python train.py --hidden_size=128 --vocab_size=512 --norm="rmsnorm" --positions="rope" --schedule="wsd" --decay_fraction=0.948 --decay_shape="linear" --max_steps=8375
Each number is 128 + 24 x the weight over its row's rms, rounded and kept within 0 to 255. Layers, rows and columns count from 0. Numbers have three digits each. The size before them is the row's rms in percent of the matrix's.

# v: layer 5 attention value, 32x128, rms 0.123, rows 5-25, columns 0-127
# o: layer 5 attention output (transposed), 128x128, rms 0.207, rows 5-25,37-57,69-89,101-121, columns 0-127
v5 099:088115149121136148141165089122147086177151113189137080109160114140127147123131138149149105143136124130094150145091080131074160160159161095138151162118151156134123145077110141105082142128160101133098122100100084141092116117139114127164105159095137115140124138130127124127142145126140111137097136168096082142133113108119108139116135141112136117109100118145158150164117122117169108140159
o5 106:130121190140102121074110125142118135160104140138165130148138118122137115112146121084112151119108111136159069114145122147122134181123112104135122100151109167112134110102136140154095138158137120095111148168125145098134140113072136136127133107154153146169092131105133086125171128135137096136123119133149156141117120134158194167105131138165192102152137136114134097129109172141169137123118
o37 099:153142110113134135134129135102090098150114093156108197147112095126139109140130134146109136127157119137112145118100131148132117129114105151111122115143100078152135129124121125137135133161089129145142099084149119132111145098077119130106121168175126084090103091092157100165106140121118146114172172143160083100143141141130099106146149160116061104138131085131173136114117124115100137155140
o69 099:139137083120126118192151146129157176128136144127120135128098197156100112159110102171133140126164085095120134162141147129123137072150152130117141143103111123122176135130112115105153095084130125125103125173115128136160137162156150081130146131096113152103146152153096120115118104106131144113083136102110109118164130127140140099130115162125098162126114135121123140071155143162111120163135
o101 092:119096115120140138130081136132109156116166155079124130106122143108121143103130156107148121105076184133166156137127150107144124102094137139125098110097160112118083116184121155100130134136143111147149103111123150129124116119156119165126136088096147131140136162122115201128101124098149168138129103145070162155070113166091121125115122124101115137136158101125114126160123155145109126105106
v6 102:108116122124170129157123100138102127138141180131139068083145112144103095139139119080129162128113138140144108116165145116096108090122088139110134158125145119116124072177160119083081125110181109160157131096127109092098125124056130146114121110116114129138134111086146113137131131144118146121149172132115096120137119115128110141121142128126125130140145135091118125161076155084136151132155
o6 096:143128107113116143129126142178148118109106137100131104163114161163103160102102129126168139126175118154133107095166205160086159128119155121152126100109077170141172151110108103112153148129128094132156130127088126132114108149134134134108108101144140126155121110098080140142115101135121152137071136111133108113090145123159180160118141119114128138102153080113158112135109114125152143134141
o38 091:123097118109152120107164133118155164130131116141151142081153128098160107104095127116108098112093141114144152148089077118138179158095062112112123160104105122103107124109163139141146115155138105140135131122136121106135122090140096105115144156120098124112131146106089131106150154139094133156112076119110121073115152127117096084165139075125160143176147146120152151122124129123101150119150
o70 103:114119146097108147150128184105145115140125115077126147146099099114175112111122072177077132131148161159155111103085110129147095137114154157146102142145159101159146134118161133133149121113167153164125130140155110130130133151148111156132114126104154133122106143156100132141163132091161117115138143123121138148140120182120159106103101133136118078101065114109139092138143146144151126166107
o102 096:129179129120099171113095088131136162127145132186107175143149158159114149162147141128153104130121116145114139174169112135136109094149124134114147111132135121120079149114091153128118128153090115094102097125116131136126130120102124110109139108133094115078143121151208136084111151165120126091146100127156150154153121119096122177138133172120106110146100128157087140134136122122127111109116
v7 098:072156166163101128078124139126113130120121139122122145145146121095162161122127166121123145138145142152147127152146136113165218115157084105067129143101142115113113162141130169165098163135118171125118156115133106090119139154128101161134109136151136174134148111114144116135121127114111138135091090108138168139119096159143146125122150143145124155178100132142107130145154088123132144146138
o7 096:110106088088171121175113134156109136120152093138087147109159170147117125152165114121148129104142132161078095101107122127107120132132142133142133171140095147141081066132103107117141104122175114128119132139113131153181134095122121113128124147140135138134128157138086154146083127115131133119170130155111067119140117154111102105146126137084080133160111108137151149119116175149107105120125
o39 112:134152130166118176142128130150108152189108168138096125092072140132134149109091109116120090141100153145100206119150101155169087105138122131112127118158132102138156121107095122122126119156099110123109096131144130112085120123124145100149167136156139110126115133126106118127130119151175108163145179123107140150139123130110120148143127097127162096121144151156146118182165098140132095138119
o71 095:126117147111115120103128112119148126079161170150146121168116060120072146142159140116122167135119092100129128157140168155103135132119093081102157166122118101127161127120139127114150106117110152143142122143118157138137134117142201138110112126145152136126154131125161145136099155102121167093138108162140122137043135114124147131128147136164102136089118133129124136076139148121120170121130
o103 092:121147129152113100143090096128161089108127084076159109175135107127168097113132138141112140095093140123179115071120142136125127146104109095181113093136134132105137125144122125154084137121122114128143139110117152140131139143106105145135115125088106122137079110156125119083138154163089086159151159099158154158158144129130156160101122130119171148106152092099113107142112106098115120135119
v8 097:119150108149152120135121132105096149098127166109110093106160103169094203113121147121120067108066118098115151149145167102109093121099113104178146168122112138140169133112115104118137107132142162134112094145106147129146129166118121157137082109137146111096144120141151113127142146135129129155133122136150153119099091137155141109134131125125110124144104111159106154105070151143108098093157
o8 112:138145125123111117149123116120103141172108128105115159126111161087109090180155108106117133138159086076145126115135134102123119101115171128124166104153120112132138148143158117108105124153084146143147137124096134165058142136156101132131137103138139150086129117165139121156140150165090117095119128145135122103115147144130124122126134127146131123157090153072136180097167165099176088123114
o40 095:169133122171124154111162189158153163130120135126143136157147121127174123119126130114143132120134137169082098146119121151136125153128161121102124142122136175150097142121124183121145124118181160123124112127137133092173118123115124111113109157127108150153163128137104159119140188081137092108153139121137158149163139129103162151155137084076163159129149101162115098125112144140144094146124
o72 093:144133150150173148132109124121127092109136160178115071130131148110103130090086126169145116133112128143166182129119166115146164154132128144174135112106116117162156120158112132116145168119095106113167113124180131136148123099089116139134114113126090104148079112150133140109114056134175135156090116136106139105128135118098148153107113122139129117101126130152146125127145109123081164104134
o104 100:127107107091106126099123121134171108098183084159138125120109136192093143093135108124137142158113148122109120117132084157147109132156090129126096118152142155103092136079131129137111086132129159132087160099105056082130147136145135142136136109111104107115124129098125083128085091151118116166142125103145106152127105133129103099135144167116111134144157112135113123134158116169109158133119
v9 093:157104156131166091113117116130106157127113146166102130114143112162160130153129118106112122127128158140132106132137155170098143128142144126150167069136114176116108112108107149109183128108159113172151099144111120150136126189186117150118176151144105171177153113140152096168148117127105138151128092110147149148130129116090131105161100094101126094143122129116139120131135117152162154121135
o9 106:122167135157129149106077124105136092094117124122148132149098130110134097106128097146100168095141104097112124116117130134141130122126153146115089128104092134106106058117096125114099106104127153094099123122117102134160102107146141167117151099075158135089164154147110139105093127124153133093136163128148117156154112140082170096109155129137061135133102109136138094098145113119098128112126
o41 089:117133123150135107135136095111134126153125143141138136123146109120134139176153142159135156119125077103108107122081135127110118156133127128157147136181158093148134199155139105119098149118141148140157136119079163117129124135103088120099105138146079123144073133115147106173135125164113122127120142127152114084110101083140073133146102176105166141112107129081150121135124113134169101157144
o73 094:116110144106123118117142121149106133121087123160122153114142160103105190102122178079156133125099141100137150146187127164142099140094110097096127105129139081111115157107131148085126110170091143107082106134160141139077156152118132126153096145148142139118112136136176121130122122130117155124131148124133112139118111140177101174118146091115110101100144152126125159145090147131113175115118
o105 097:142141116121139174138154154129132164115175126095119104181129120165107094145091094093151122126183166131123131161119129115206133130144119151119101147116112183120146138146135131112100141134143130107168131117130117134148144120151150114155137109135104093110106112137102157104114108125144145143106085124129140158119156145099134098144151153119154152145173105137103184108179151125111113159100
v10 104:143142172126145120139142099155160143095140152136082120130086095117166157133118122095118139091125127148102130147136100172132135116177104126144138114127127158160150148119117080114111162108152167112186164154131104117155129145111141067126126167154136139132099117135108143125157123131110125155134118098149133086139115119186115122108052150081120114140156118142129153122096150102134124127109
o10 101:154098171116107100149132147121128118156098143125117115089119107087088144110115111114138113137149144143129125180154144119197119167146109128125132119140122140112142090116124129130141154127124128135064131161124107102122137110088099143141163107135123146106199134137102131192108178119122159142103123148158115139087153141102108084154180112129144148121115114119104146117137127173165115140137
o42 098:064090101149138118142114108110137153167123103122160129109134163143120117149101127163108096120125114170093080134082130098094081102189149102153142150100136125104138113131101129157129120100151113147122098121113127171085091103107125114136152134137156112150084120129133128092117130162162117102138147145134113152160127119137113113138117150153123119117127127125131093126128077111074075106113
o74 101:116172116120095115135137166079128103128136077160117115100185124166132142090155139102104180129125180127176142112163140151105130155055142131094142140109160102135151129121147117149136114145105111162157114084132137160122137164128138122128097130100113098110107109127130124139151088105143122124138114123108149100129111091098152135149112110137128090165121119124123134126170103120150178108112
o106 103:113146115098124158091157091143109137098117153096118156181112125110142114138127145137129116145135062131152155133162120100175155108110119141155143153168112130123107150129126138135059120150116117125106155094133139129134118125151169160152156134143149148139137171108141151108108130137089126120133148140085166145175158144130127182084149163073131138125137138155155162162120157126118123142154
v11 107:139155127128106125137140107162140127113076097123114116114106138080161104167103142150089080127133125125119124128123129147137109093142116105140108170114151072085131131124150065093122122128100116132112106152119123129120115088155098121127128166127157124102152177102174088169194077092150170130121156142152105139115108130150140142132115109099120129145135145138139151111126121141149129094098
o11 104:141154144111135155114117163129172137149162109164136108108142148140180168141123104122144133086140123082138126110139109134116123129092102119084146122170122123083082151092149169153111102119099157109170131096132143089128121126096141118131122138126086112119121102112113114095098121120122111104141095121152132105098152146097084092134147118092143107145093150151109109160112196166108122114131
o43 102:167110103073185140140121183137077114125074140126098160143144134178139151137120075116153181095113164140108111151076117122108134118147144110126139161142125144128114122146092091072102171121146114132088111133166100141097162114150138125103128116143157111153138084128098117146122146124139153105101139096120123103099105123122123128103125114125147103099134119124102117121119155107135130132124
o75 101:116111154172131153123172130140108122092126101129170140150156129128133127144140140134100101117122134147152136110158140107138132136175111167119130169131142115093184135157111115146098111144147087141131106158107188122120132140120125127140095127111104142114164217129136167122135174133129129177094134174124132164124102088125112147139159123132143117124108126096141127128086090088150094131146
o107 102:095128119130098097139107105092145125125130122093088138116141128080104092128144124146158147141123108131141137132132136110168174167086151164159120090111177107175075113111144139124133159117113138135113166110121118133144113125129145142125157108125149114120095098177127098119100127114126161090141090121078110117192126091139134107127125159191085142129162106137116141111130128150136150148110
v12 098:152145125120101125155148095130132156111120124153172100102165130149133133090132134130156112154120152131132121133116142163145152157127147130131117119148167110123114108125107141114132154097096106110061125123120132103143170104132155094137177155090090100147095116092138154171117130048109135094153099151144153161131142139112167096104107118087146132142156107173117151131131096112116113093108
o12 107:113122099111121132086128104155124122180164116112139104129166166097135125093088136110116104118093114129148076135123162104149138111118111128125131122176097128115119205166106159124141145153116113125149117153145145119120115096111119158106129100120103127077145133139101099153127127108148094117115147093153127160158148145110096158110163138173093116122074158121138145112097150092125108160133
o44 096:093116154103122147132110135103126132142134130175090123102171163144119129142114145117125148097132132111191178095109163116118168155151128127136124125101177164155097105127138109139103109102139201107115144086112120119127141128133129161158134139132146093145140104135126111123144128163113143117152126179164098103085080118132127089132109164127097124114128098140107148151124162169108158144102
o76 100:123122131130148140121117155127153156073108108097134130146109096153095078145091136150132168143144106101106194133162071166098136130107121131119133139126111132110114099096130083156108106145121104113159106115134102131129138147082194094154135133162133165168139132109164120098127104136131100140128109154090130152134101119115149110101134093112133136100138139123177125138157130154100143087122
o108 101:127117133121164116160156164113091109155065116133106122111136128138145095165144089133127119113132111133097115130132123115111086118131118125098132118127117137133199063159152144093132127127149115156128158151126162168163114143121085107100097121148143137117097135151115143108101160121141133164131125103141148117105134088167102136121114166085182123122157121122146099117133072129173125150158
v13 103:125109143093161098137118098110135151138134144148117136134105085096119139094149098130112127160165128131123160142147105148132153112137170153088130078077105114127154117106140138138130068146098120148121167144081154130124119171070149103139114115142137108152120139125111128148112137093119076157128126166142125116118141122159128137157152120084126181138128083104111114101075095093125133152128
o13 108:104090134156097152126107135122129143078132128114152114097152134146144117159121122129111132143118152149090151137121154147154115120118098097161084154155120159059151148141113129140082138136145140137097125118117105165110160133131088158121096138092145167097138126113142123133127139137146161169128158133141146140192105154122118170145082109170094113142086140105140144109116188101122154145136
o45 089:132143140129121163098121136102167101164132151096102143079087140095180126150117122150135106090164101114129104125180133171099149106146121138145138140100105092144119119110149122091162141089132100144130138138140149124109060096119078107134149145184133144148133109149111141086145143122162119112137125088149143117135157107153152108144120102146120111142160109132176122117113121153111085143119
o77 105:138129074138121097143124149137130093136137128132096121153125127152117129111141155111150128123103131120127131114057093122164125168120116106090149111105152101158084119134122172159132162142115130080166140141142104125157148110170134163101108133141077109096179156114083150131133113099099121115118130129122118112123133151101139121083129136167135156114149156148122150180192089128147118121119
o109 100:150152154103148104140189097150094155135086091144167140118144120143115116128145121143117141131139117144143138138175150122114132105121158118127141110106137157128146133136125104086135141128147164148153102113156126133128132133116169114120135094084151082162088112104179115131122150139119159092128137141098130134071109132165151129175150171049173116123099124138125151089149137132136142103140
v14 103:116125091135144147151121139116102143146127141185144136134118149136138142121165086102160115124112172141113118125098121167131120139152123143060093123144151131102125130127121127119093130123126124147145085131095112118139111135108149087113124114122115078091182105133161066112111137121191141136082132145150104105117114108174132070121118116149112123157096156122087151129162115114133158147095
o14 119:122134090144137112112117116163121167133136113080124163143159139149078105116144119147106184086116125100129147138119130112148143134106158122177074143179105137148125110092150105117129119165172133144111107125133124147090142098124136155133161113133121142158109168151138178107080154120140114142127084181146155149141129087127154143136117150144123124142122126117132116162072129134106083155131
o46 093:119131111097156081165152156113138108107098149120125110096134118134123137129124123111130131160154132138139142111134120098130094113124128113115134079102151163163115183169102141136085157109112162140122136153111110124136150127141086114100098161130135158084112094081155105104174160125091104132134114096130116084082117103147100161150165125108147106100155125153127174132164118166144122107155
o78 108:134160136126097142119180121161144144111133121150109081168131128130170113136094101139164100098147150138117122141136183145123106138163124089102159098090098150127121073123135141131159129126153134077140147150126120163114109147123138127108115131125106102138141107157076137154167128108104094135150189099090115131117110140159145139126103112114117127138157118120153125096181158084144117101098
o110 094:140117164125111150106125135088114104130134163155150143145123119112145142119108149126130124135117081123112128105116085160140133133107105157116141171114134088108137141121112142124149081078106098121142100095139114075169136140115127154163156135142121154114127094116117098135076126162136172080136144107126102165171114157097100093059141123117148164101108152090134141100104112105137157142132
v15 094:135121130111074091136169131146121115147129105151133152114149177132126146115133112118130165155136170136166114144142097159146105165089120119145104097108117127073165104125143132108140093074153114144161133118081099131138108090111131160116103097108122098149147108096105136100137117100171117142128158127087163102086145137098124173097119132125142117134091118155150115100087131159127119106140
o15 100:163106100124121119121102128134153120107148129091111126140106102123139115164129113125138137132141119124120159144152137113101120135135118122102157172158150121122140136168113158154128135147123121103114165116135153091126114118140177120131136073170093133139112101143126104137113118088099138126151114085160128202132123124144118147148167163155114078162191140068123137080185098127137157117142
o47 093:100086141148103104103139111144169136173121171106127114129166069096147161135078148168101136109108120153174110139159117139129148127096113128203109113111161155119157111112161124132116124117138127166140125116100138149137123144083124134145103144086156157164156130119131127122150140124135132157144128144125111108097131165163119135139108098149138162104186128132143129165087122144153114102134
o79 092:116101150142114144137146179145070085131094094145101142103115120112134110107157162120139118160161095095146133116114135095132153106191125109111120138131099177140078137126160081133140116105134163130118116098104082143129123123170115090146123136112107137115164150163127160104174144125114073141108105152111113143130096138157131112152103149148150140122113154153106117156099158126124135156143
o111 093:143167124098150114103106070117140092108108126154158128143144155155134158087105133141155123115093159147135125116101156149136137158098136180141106142119129115141117107154124108167118161146130086097095104171145146149157127153141129155111141137098157115110151101125139154129127116185140120145126178160130156111157135140081120124093111088092130144096097099132080143129146144099117131127078
v16 099:182147102122168130131131101110137104142166144113141101118099133132131174106100140138133131154106148109131191143138098136087137115119135125149135185135143142092136140154131168136110130169101135114166107116130110166200098139108170127109145166098120150147145117080131103106111154141153113112126120102104126134126158112099102135153137095154127129148153161148132139138144144173123088175108
o16 098:106133139135069158098100133117085105143118136118187138121116114123141138115102150158133155135151097101140153140086133131138120069082164149144128171118134141161100117118185175161120120114128123125111130150146139085154190123121116159125150096140171115154122150152129147126137107142129126161110120157136118117090108140119127098119083153127126131131090128117122151147121116146176176153161
o48 102:115103135146164152107167127126159148102138146121118105078122126087156078146177128135139115124097148144126094147132130146136155130136098142105133147172153143133090119136143133081156128151090163135131159126098099132125107115114128091153099152127089136106116159111170102131119091117145127116156168109128133121166161108117161155136173138111132114112127104133102111145111064139130171134190
o80 105:142117149124155086167128151138133146128127142103098112143163176130120117157104110115128161152147124132147117118125159117072125114178112133149130072120135144114136133125083114165145119114189126161140121117107164163093097159163104145186136121143152117134097125145108174130118179136106094111101139160136143099110110127093086114145126143137110136121141146114131158116114192127105127097111
o112 100:099172097149117155139097123139117141177116096136136139135103119157118168110112173101090108124094110147100130119181063120156118114104105100142098128127125125082158105105111088129118116120129119106105133141157149121187116110161169149118129118123130138109154114174118112126166154128156163160114131151143102158144146127149144116090117099158118139171144095099131119143120132078129114147103
v17 103:124128095096090168098135133099120089110156113114116128131121110096123179172142133110148129117133131108138095131138108133113125165137113150160152132134206093080119113161118161103144095104124152174102174118112095138105109143106132146147147169100099113141184137124145153121138128103081150112101108147141128123167120138137159120144148134107113138163191128123135116093124150142129123112102
o17 110:125126148098148167130072093117107096112129122145141157168067098115143138108122110128125131118121135134107105105114122094123131106113143135122094091078079132149169117115139109130111088147136130105145111101146145139143127127140113143099167162098145173111107095176081108107123135078147131123137132102112129065165117089088124141113126137182136102142118150108142164140146157128139134116110
o49 088:121097135121115106140096141147153141171113142122120139073084145129090125120127136152092119138158139162151154105153119148137115143114122153135124164138140133114140154112127162103130159108092127143082109113117109122104137123123105070146097141081123061138138208118122113120112151120131111137159144131149127139056085171174148128167133125124109149114115126150131133169116115136125146162124
o81 099:139139112109113134095125160111125140133083124144163089100181172158134108123085112143131105121069173157086130152098110137111116117130145123111135111167163112130148117087127121154156127130164124126131129119159137121076144135085161161125138113155073123164109141088162145112122112132145145125127138124085086173119136134140171139112141164128168149099128138143166130119151132146150159112115
o113 092:115129148144137116151172094132143133124188115107126127152138107107137107161127145136129100134157102109146137133135138118147161148123136118132133137124128165159089105170115129101115165121160138121151149206086117123173137115215151139163137132128162109081149127143124156161166095182131143117127076115133155127137149120102106136108128124123124127113118118157093086135126109090101122120133
v18 100:178106122122146133124133121102105116106124128153146161153178172101084099166133129149127130080124151176177146152150152121070152117120103152095138157145127133159100135120116153108182127122122048117132151130116118110152131130132143144134101121164115102112116095104116181134149119128192144134118110123106138165130117139148141132151128124150113128124153121128102088144087157111123112135133
o18 093:094116168129135110097097060136121128114119164123134109081095109099147165137139151112165118160113141144110103165132127134126075110127152137180174079143132162126094095144131085110155127126134136089149127126123138111169109151109130102090102128128155112108106131107147145110092133160106120096104152158087157103138146131121102149117119157150122107117140124169136145142135147154156090159127
o50 103:110122119132134156103110122158132130189160149101135142174134136126128132117109103158115081137093122096154114099126093137114140127091107078135120166132129117078154143109113112144095074129148111144144173140143132113164110121152146141119177158167135110128124109119122118098162095116163109137085105170122132121056135124113137106128134139138145138151143136102105164098130139156156156091094
o82 099:106158132112116130149146140099104145080153160155073126088127133145139081143114131141060136076130126100127137089132108114122120132137128164115083115115092121134139141102180155114096141130132164103106128119098132163124161158117112123084139093146122120167159117135104145151098161130116124118146143125202136116168145122133093117120107120124129129100116113126162152147159096093091125121127
o114 091:153118079113112136161146188134133125151121084109156144152147122177126134102124144123136119163167115149106155121093145117163120151132087150124122101131148127154150126128092127177155131119108102140152096128151114110100162079111164146175127156120134158119100184145136082127151110110102170146136126122127089135117101096127167111135139098129097137180162132078137121113118117139131124113123
v19 093:129121153142156126093117123149143129093141126153123166119128095156107133136086109185137145149102106120107120113150158115106073149133151097156104137146138112131129142127141138108140165097157106156095167111127125141116077093098087152127100069141095144077152149109115088148085133119137081096131077143148139136118115142132113158099113128114154138157147127109117126084122111159120140150096
o19 106:111131148155108128127114102097115109157105121113129111158115119119155127133111097135145126114086138134119166110074119138115110125129151100061148128133136155150146117088129130187142109131175139107142132130151135128129137146153126146148177161116111122177148149132135155169140171180078124097156134087091095101093142123112124120110110118168115114104101187099131123116132145124118079099125
o51 101:100136137106139162120129101141162124123132136122131130104137152138170189114110142135122132095117134149147139095096160112143161130073080146190179149125137134136127130156150121089104138145118095118116098147188100131134107122120099116100086099127111107121148101144133111096112080115102125153129112155150105156183130105096106130140130135129144147155186075136137146145124106119109121101113
o83 101:163115076101143172142120167114116148098113122125122155104141132105140129133174145090127137143168115127154151165140146157152104113130145123156128118159156136172128132146074156129095143125075130135146170116122125124133158139153158129149182141169150114123075094118130157076155107129164126098098120129132154139123117134137113136118138103111126087130125090158097104122142094122108144185134
o115 093:115152094127118113118106122133115161129170118115137124126093126168114100138129116188116073115118122129106117149152086100101095143121141140108103099129132090086104120126139089116105104136138192117118123167072133143127135124111128121090115137088151202133132185140104135164122135132161116122091153154130143141149134128106163121142130130109134181117124149182127126161099157144128135136144
v20 092:160112091135114134143143181142128138077112147143065109104125142144113129150136114128155138110102084171114124093131100154126163138077153142124064157116115127107069152106119116145149123133140147120114144078120125107147140132098112130112107113091127105109107144124121105096111109099164168112141116162098121138138104112136124165124136126145186110137150128081122104101117165132107141143171
o20 102:127122141156143119180128065110083104192118152093111136118127118168105083115082136085134137100133110097145138144152151071139117117104114114099138165177154132159132133147129126148114094140136131120125091130173143128116165143123119129144129135141061158154074097118152126115114125122133090102118127100135143126155137103166128103145121150128129127093135171143113136133119112156132152104118
o52 086:080149080122131099130116120136123156124128171140118162144104104114113134119131150124149153119134118125162100084172145155161177134107157117137122146100111082092128171100121088148103104111085131116159163107080164130128095131147153166162139150166118155110132108107077111123144118124109145140120109140154096134113104095098136155083138098156106171143110125112145111105132116108112133124154
o84 098:157186141099102126088136135108147125105123139126146131139131118150152155115147115141111134111170150120152152159064096119147091113118067151145141080091112102149148112114157149129131109129110172134146148144168080135148129120111142109087161113102167110145127119118135159154112142118139134161124154159110155153096116154121137092121119166082100100153137114151133127131087128143146081159138
o116 103:110064119112127151133112147127138111081150104171142096082117159092139126181137112184108124163120138131108102114155147131117144143162124104103095139109140168106138091148122128101160171148139089153106128106126122126125141136121137108131160128121177135125173123142151092111150125162129173101109126102130110073149116138092154172136127159139119115119112116109155138138161122102115149093095
v21 105:125109146141160111112118134112114118168129145136120133065127082141095088135120140100138137139137058134141089146130168159118141148161116148095130110083103085150122106102146159174101172131122124127076155150110110148129141094157158134099131169092114131113116132158124131148113116129158121121124117111126128151142189138151132125118135136160080129136119166189146124124110110103105140129153
o21 102:142116082139073149158159124145078146119111102137123140155166148182115151070127134176156113152118123159106146123116103127150106105088166141142132136110112146117122125116120100139130110113143100130140112106106158088149095115114140084119139117154127167143097201124134109129148117131155144088115112161121112138143091127084148160148112112112164120121119130104116175128158122134092165117121
o53 096:123124183125153111092155130114117133162103124114150100157164163132139128164109125123151145117144117146117158162151165141101135129139096158107127133109108144136142148115152138107156111103150146130087130143174129145106106117161073131099116102110158101120160048169155175137121139143112196138131131107185134128126122149137129085133136107130131119126132124152150177131132151094147124160112
o85 099:108120102117108120132076120111149127115123134123137144117089137104158135111139125131132145127118156074163184095156125153132164152130132103127130119096132125132127132120142121134123146156080097128142161176116133108172140171112154186104118129140163134133165127104151131112147149129100106151134157165134125103201150141138146141124126129127090171085147132071133105106118146198140130118137
o117 102:173139138119133097124085124159116150137150116134119113114083077113136131129181116118119123160154161095140049124099114095126132123145124138150143134151149129093128115133123168122124138122136168111172118123167105149109127126126115097164092127117098159134095095089145089143130111128143095159132128127107105153100143096161112102130101164150119097138147113150106080125076135135174103142132
v22 100:097108102137127110113120090098160177146133072117141154134135092117113147142156080143102148133098135165119128135130150114161158137144134115156122147110113124106111070125131162123141145112103117164140119140141091111097087123178147098109099113145168140104123121121170107117111116104152145124130110099160092143140102123170081132093149101139137112127153071124156163128102140127123073130149
o22 100:114132121132132145092098105148116169125117106126092090111155165147114111103151142149114151101104105152134097088102111173104085124146123066099150158148094128107118141121184101123101180112174133083121176132096157113115131140128115132113131116121116147138128126155104102140116118143114172135147137136121134152132161146113150117084116133129101134093109178103152080131134150144114172135107
o54 106:141123103123126121122118138126122103112153152091102145089117128129174108118131152146083142115133185109107121183142118074110143146138172125158093149118109130101150163157099118106121123109079120110104134174137131108130148147092150143130130108137099092109112134100170125149114111094094098138116104156115143105115119125119111134153129127134132092187140112120095178106099123135148141079071
o86 110:169135162138144136137118154131099111102121142144154153171090129101143157105112131078133131112113112110145153109164131114163132165092113143079188094156145148104122097114098164091122082148142126155176138120109131141152101131126101163120136182124149149134123112147129158112159119107137073110102137109104121131089136109098092151137110155108125108156119096138128102131102154116116143158162
o118 103:109150136107113147153146104113168104148075152123127147115133127121116141192104147148172058168133128151128125127140126094089131081146108171139094125104128151167132118123175104145145146119108138142122108126133124153149115114119145123128137094158171125171102205136107131102148118149173146110155133114122113125134107122152136140153137139144094152095133105138153112141167118110082122160126
v23 105:115140113097075119120119110110117096103090139150135134103138123148107086108102154156106093114155133167117113081140176126151088130125142102110117117143171101122149141133105119138106132121116099122158107084120140149106137125130129135092156115130082163093088139128146132100127138105111079176089124129133150133117159121119106082148139126100120144141110114108164147086153193130189140138129
o23 105:151127113146144106122136148152130138117140181096108136114083118129159126170134117091093101119095145174080118133104165107106111089140148137129113099137102132158098138138113131098141110138144132108147150140120121146112147156130113140136123090164143120166138127089169144157085139116138156122166114138141129080071096138104130187135151126161136090120096159194155158135120120131134111107114
o55 103:180142136113136176169120131129132137101139113114087111124188095149144106103095123137134151126118148136130161100098108082096143128155121184123154119108130143109110125132130139144121146134133105155143115143155124126111095108147149104153128174077072131136131128161138122096137135117108125137110145159122116127077071121198109075099137139132139138124134126130137092119172136087152123145118
o87 103:079124118130104130139088143133127135176138102129150146132155134099141180118141124090168080161132092107154114128132101151160091113130100114135117131166126125116125114133168117112141107119133114127111151154075097118130095118098120122121140132129170107102094155115099104175149117104159115122149135110127129172170175129078131106165112121107140161162164126124103119173112118188119125132136
o119 101:141143128168139103063148123151170114129124150110151117140077155162046102155122131146138171109119168124142124125172119140160141124075099077131100139102099097114148138096113169145137155116106145085110112145139140121168159110123127151091106142133142155114135118138092143122136093122099151118104103146149117108143138121107110150122097127124122149119140126096109153080126135113120164113120
v24 099:133085117167140157134151107152123149102105138126122158122134116147120130182134096129074079125095161146175096139118119127101138145157098128150146120137123131116142146155135118179115125131137107072156129130140161093142146144113078114120135147065139154112117187139168128107121128085112145120138126109112104113167115137113136133116153124124112103137104123106113083091099119079147097153096
o24 103:113143105138147100147088141158119158156106112158137100155095116121101120176111124125110090121141144133112136109147131123149153092110133096116106156127127122111125106119129115100163149118125149126127113158124110134172102106130129115136104100148152108135162086144099136077148099139146111120143103099102120106119165184177141147121194155075102106133076145121134182124128123128147138114187
o56 096:084138162111137089098158118111094101123108145148115108102126146135099086098151130082135156143129097117155125160125162120109138084143112119160116140145110087116097157115163120149080142091104080143147121100138115106146196125134128169142115173136139113108133105098073096177112140130124151110118147114126110130126139116138118164156109121146152158130137134098106174104133154151137158131123
o88 102:158122138140124142155128133102170126154170153089136158099097108074138142119122152144085141140113086145090138129153123134161080161128131126145176134042170088139121141116134121113106092137106171136141124106172157115107141150149109128136113147113094103108111151146150126104148134127127138155150118131168148129119116092090121110129095134137099105141158141134125083109146123131141087096142
o120 097:116132152118127160123159120128165146109109134094107090139137134160158132134143122132140141100129149106120119078140089127107128124117151119114111092155094178129161125159133168105130121155157134152145142137103111117083130121110178111144180114183148174193144145105123116140089093100135130110094113162119146156126122108103111122118101100122114170107139125134169102168106122115079136157110
v25 105:129120117133141129120186124114150103110090128116148148142133096102140099122093148152119146092124135165157126131098123127110134127124120100080130109083144151113140122139100127129119121151126171118105088133105133183150103112131081111212122099168123105123130118082158120075098104108076144119176140086171150140163150117141116139145097119130135121127123125136104150152137138135144119086127
o25 103:140107138128119127100120117115136141093142135086146120131067145110117139114132117123107097137131139112096130128135108112118105144141116140094105165145092095114124078102149121183098116106130147163090125105148125071099113117142106168148179099080150101108120091133098145099124121101140156111160156137137118094151145113113112155098179168069141114125148135147158143166141141109125093143128
o57 109:127127091128118132170144148116087146101095085140104155176147142149136172108158142089181144114119117146103121139112169105144129132146146107130159161135110109146115153125108116118160115138127130108111166148123141111159154147139143124125134124158154124155118122117120117150088123122197134161098090159080093138097095139131152116148111170170094113175125112112125116116109168150135177125151
o89 099:096100141152114109093083145121160098164141135114115098123121105105102126150140110172111120137120114103158129109106120125126122092102122111139147095147129181117150146106125112125105156124129098134162128121142099156123093113115114082141136134111135187091094185143141143146145167128137114046083121110140086100075112117113126118133120087146150154123150134115131122169095092111131135123117
o121 095:141201127098141156137119106157090146148125140137118113085136150110129118150143143141113146158149130147122081126153129121110110144111129154166128109107114121130109140178154125152147107117145116103148124151114135155092167147113156168102095118166105108170153120139152114126143151126081085147165156124143136162148169096161150135132090120103146132095083143101143095068121098127138106132155